{
  "num_hidden_layers": 16,
  "hidden_size": 160,
  "num_attention_heads": 5,
  "num_key_value_heads": 5,
  "head_dim": 64,
  "intermediate_size": 512,
  "vocab_size": 604,
  "hidden_act": "gelu",
  "norm": "layernorm",
  "norm_place": "pre",
  "norm_eps": 1e-05,
  "positions": "alibi",
  "qk_norm": false,
  "attn_scale": 0.125,
  "bias": "all",
  "tie_word_embeddings": true,
  "parallel_block": false,
  "init": "normal",
  "init_std_qkv": 0.0441,
  "init_std_o": 0.00551,
  "init_std_up": 0.0441,
  "init_std_down": 0.00435,
  "optimizer": "muon",
  "learning_rate": 0.00747,
  "lr_mult_o": 1.5,
  "lr_mult_up": 1.14,
  "beta1": 0.93,
  "lr_head": 0.00981,
  "max_grad_norm": 1.0,
  "warmup_steps": 200,
  "schedule": "wsd",
  "decay_fraction": 0.73,
  "decay_shape": "linear",
  "final_lr_fraction": 0.0,
  "batch_tokens": [16384, 32768],
  "max_seq_len": 1024,
  "doc_mask": true,
  "train_tokens": 255600000,
  "max_steps": 10734,
  "dataset": "wikipedia_en"
}
Each number is 128 + 24 x the weight over its row's rms, rounded and kept within 0 to 255. Layers, rows and columns count from 0. Numbers have three digits each. The size before them is the row's rms in percent of the matrix's.

# k: layer 5 attention key, 320x160, rms 0.165, rows 109-117, columns 0-159
# q: layer 5 attention query, 320x160, rms 0.171, rows 110-117, columns 0-159
k109 097:110140184099120125153097126109124131173147120154119128086133133147127148131117157110103114115094168114152154109112117113114110104123129123128111136118114098126122096104109126125121093118105154135091112102099114113140112089129163126124107127084130118173144139158132160133196093131171127097134118150120141130126155167134151072095120113124148133109142121098120137138170105145098191141146143096145138133130177207117139137098147129179146128114117173116140095145092114105139113147176157
q110 092:128120116144137134060130153106153121127140074143148104160130156143119134106110138149128082130133131118148107166208100162138107124150126108121133149140117108115119148123127144140143101115139134120153157133109109161149134141119138123101092126114137115069159097136169150108118145135131103111120113095143166149125066123076127171142132130054168121135151184117104113142126121127096113119133128157123092163084098136143159133150122165107130121119097123101127153169143101113129138143080102
k110 104:118129113120116114116085113102143103153102148099153166132119087128133103120089088143138119085099114128135175122141108164116101134089170151179116142088134156129126135123135109083164150109142183143094149156112139159119120121148105141115137137140125128138141141123122119151154110139145132154107151170096128120136100138105110138074161170141102111126145107098082100111116167120163122097136139132142118119067089101122136135188163110134121129130154143139169127103125117139121123085179166
q111 095:102134141142189112122145136143141112153100118099145113106141133157135130160144161096090100110091105124135106084111152111135143122179078115197129131121124131138103149125174104151183123162123096094186144102130091083139143191117106150130156109101113099123162098132147120092113149129145124135162103114130163125133176106128153086125135098134142150102124116137131108086165121113111133106118106177107154118126130125116122118143117144155090147147108128122148115154146105127161109124114141
k111 094:079135076152122122065128122132131132143107134164165105156101138142137131151153117105126125151101112168130153125115128115138065123120138119142185102104134137110115136132137141124100104087081143159104173128115124155119158134089167106119152137108170080152173138118171138123156099140144129149138108149130091151159170101097134098117111125134138159094145134138128143076120100126144115141096133140134091089094113123146173120123157111099137128132118136150188127115100172111119134115136115
q112 103:097079108178173122115102176132097105176119097148137134134153155114108163116100119152133152167105105181164125168113146090108115148094111096139130110133144131115138112152096122136111105161156095139089099184116117110078103161188102149117113120128140113140139125089164147155123144115098138128109106133156183138112157111101140143123136113101118139137121123137126087151154125166101156108155141138141136127113129123138134134107093163129093113138160155128106123132083114112116135137142170
k112 099:121155124090158154114101109114131137121107152099173089114135100116135146098119144157104103162130102098105120127129102154156113135151123126156131156129106137138113143151142137102091114161127126150156124143132114110122083129167120158121103184076149157145148137159113207134109129172127159134140088125132098133126114155082095108113143145132098127163126142159118133087152126116079102115118106165123161141100087125134096091170100113144127136170149098119111140146107109162157158139166141
q113 121:173095087166114134129139139139154130143129150103137077098116152115100115137072143122138141087126112108129089140116174110100127148126095077104093152177115175136118133132125159116155142135161139126175124134152111117135105132142112133146144160090083118156107124100135093135125116123131128131123099122142149131138097133122113128100107066092161164133148125140133143121144158144113132116157200130096190151136132125147121155110134115124142154100081150115076152143141107115127118154124168
k113 117:103107132126101187145109136085135153140125109073080113124126126113132078133096147138128118117100102128094134092134111101165128092142143134122151110106146165109158163189133138129139152128113144170152140139137124104142127122168073101157099137115126183156143111169130119148128093160100119132154104151141138141148105132142101138131115154105115130130118176124101147151082132145122123112148132184095164119120121106124114129132090151110139116113108089109140149126179097100158154088160150
q114 101:165083141114113076126102144118113158133129134126159113106122129129112160103099197134123139145148139090139144091122133131085102097125102144101152171128116126116110143129091158149135150187158126162124076123130110112112136146138093126167082118122110134181169125117111142101103083134125116146135098104081141147165162134089134107110144126137106117140130119131143099166127141100145149146168127140121141121110158132151107136133151099142152154097086097106161101125115075124166144150097129
k114 096:121133118111125160093161146093117110111119090103152118134128101087079100132118162136127141170130107175136139122133114098133144107150163052161139111135104140171137141160164136127156150171125146104099145132184124157123122156148131132082131166146143143110141117128140109131116147106147173112149136116132088120109155151092161139134114129104130148154103153094109153125141151132136086094052153134088116155111108142141124131149097123119185119111150124142104114140134128127156080116114148
q115 102:159107124112115140119150087072132161139153104158133102087129135118113099167125119134123119110124147115121092129141124175155110155101130146142139133138087134099149136123125116108107134123125166097124117123138171134158159136111153088121155104125148103093118179119160157124111108071144131106135121114157083140117120121117122127156163106157117112153112125069110136130087146174136088121101155130174115097140101161175140125102180103142185152189128141124143120133102157140120115125122096
k115 103:122109141145111086152152179149109167158191101131143176142129123112120138118143116155159119104154141062145157099130114143159118113098111166125146127106111076148094097141113141112101167096210160140105128126130142163134122129110167114125046147130130147085111095107114118108129107138127120162143143100138132092107124119127139120132115141153099149099120095095129121102090101154143123142114167149152108156155132141131139120139124143114135119148123131151133139084120120109144114130154153
q116 101:181139148136123141100106135107138131076164167094171084149134124139158178117116101125140133132150107134141093101104116160138094079134117108127140133107101199161128128099138132105121104133107105126161173154154121141123123113116080162139139146161160104113141170110148122112126134121081150134108105115140102146179132139137134094113104124080137137147103150110148118118137106124109148132124081088136125132121149116127114128174169134158075146109112076119113129161170127113148143139140132
k116 107:143108156112159091128102158196165161097093143172083137099161152105137120150113181115159120138151139136153072121143099159133147132112165113118125157115112141156154136119133143085101131136133126118133124120093111139110112109134125151118102125136101120156103147103100141151143097117127109115130159146146120132093121109108161139111081107089149139090162109090108086118149130104142097167142115067138121177121111116151086119152115128129124110133109147143167147116174139114151174139144126
q117 111:203109130115133077145135110130157133145148152115098137142112092151123110138162123123111127159133187150104097167103153141170103133134165117132119129122114139098138121153132139104131149140110174094118169079161150111149120139132106159142136106091128114140146126110136144150145097118107127153158105115121118102127068102106133125155119128124125137082093071147154103120138124128110116186098087106145106116147155128097194136116152142122145174123123167098132124157112153111137116101105116
k117 099:154124098167095134128170130119116154101116135133106167111079123084172110148115151112110161123144153151091146090091133102174132106146122127115155101136123130121127114131125158127104164130134148127132126112106118167113136132166192104141152138114119117105144125104072133100143169130069130145149089127135102092143113149121155150165119101141105074083125118143142118105097154115128128089124155094111125148148209145125126095150143150093106130142128155148112126122135140153114161120109123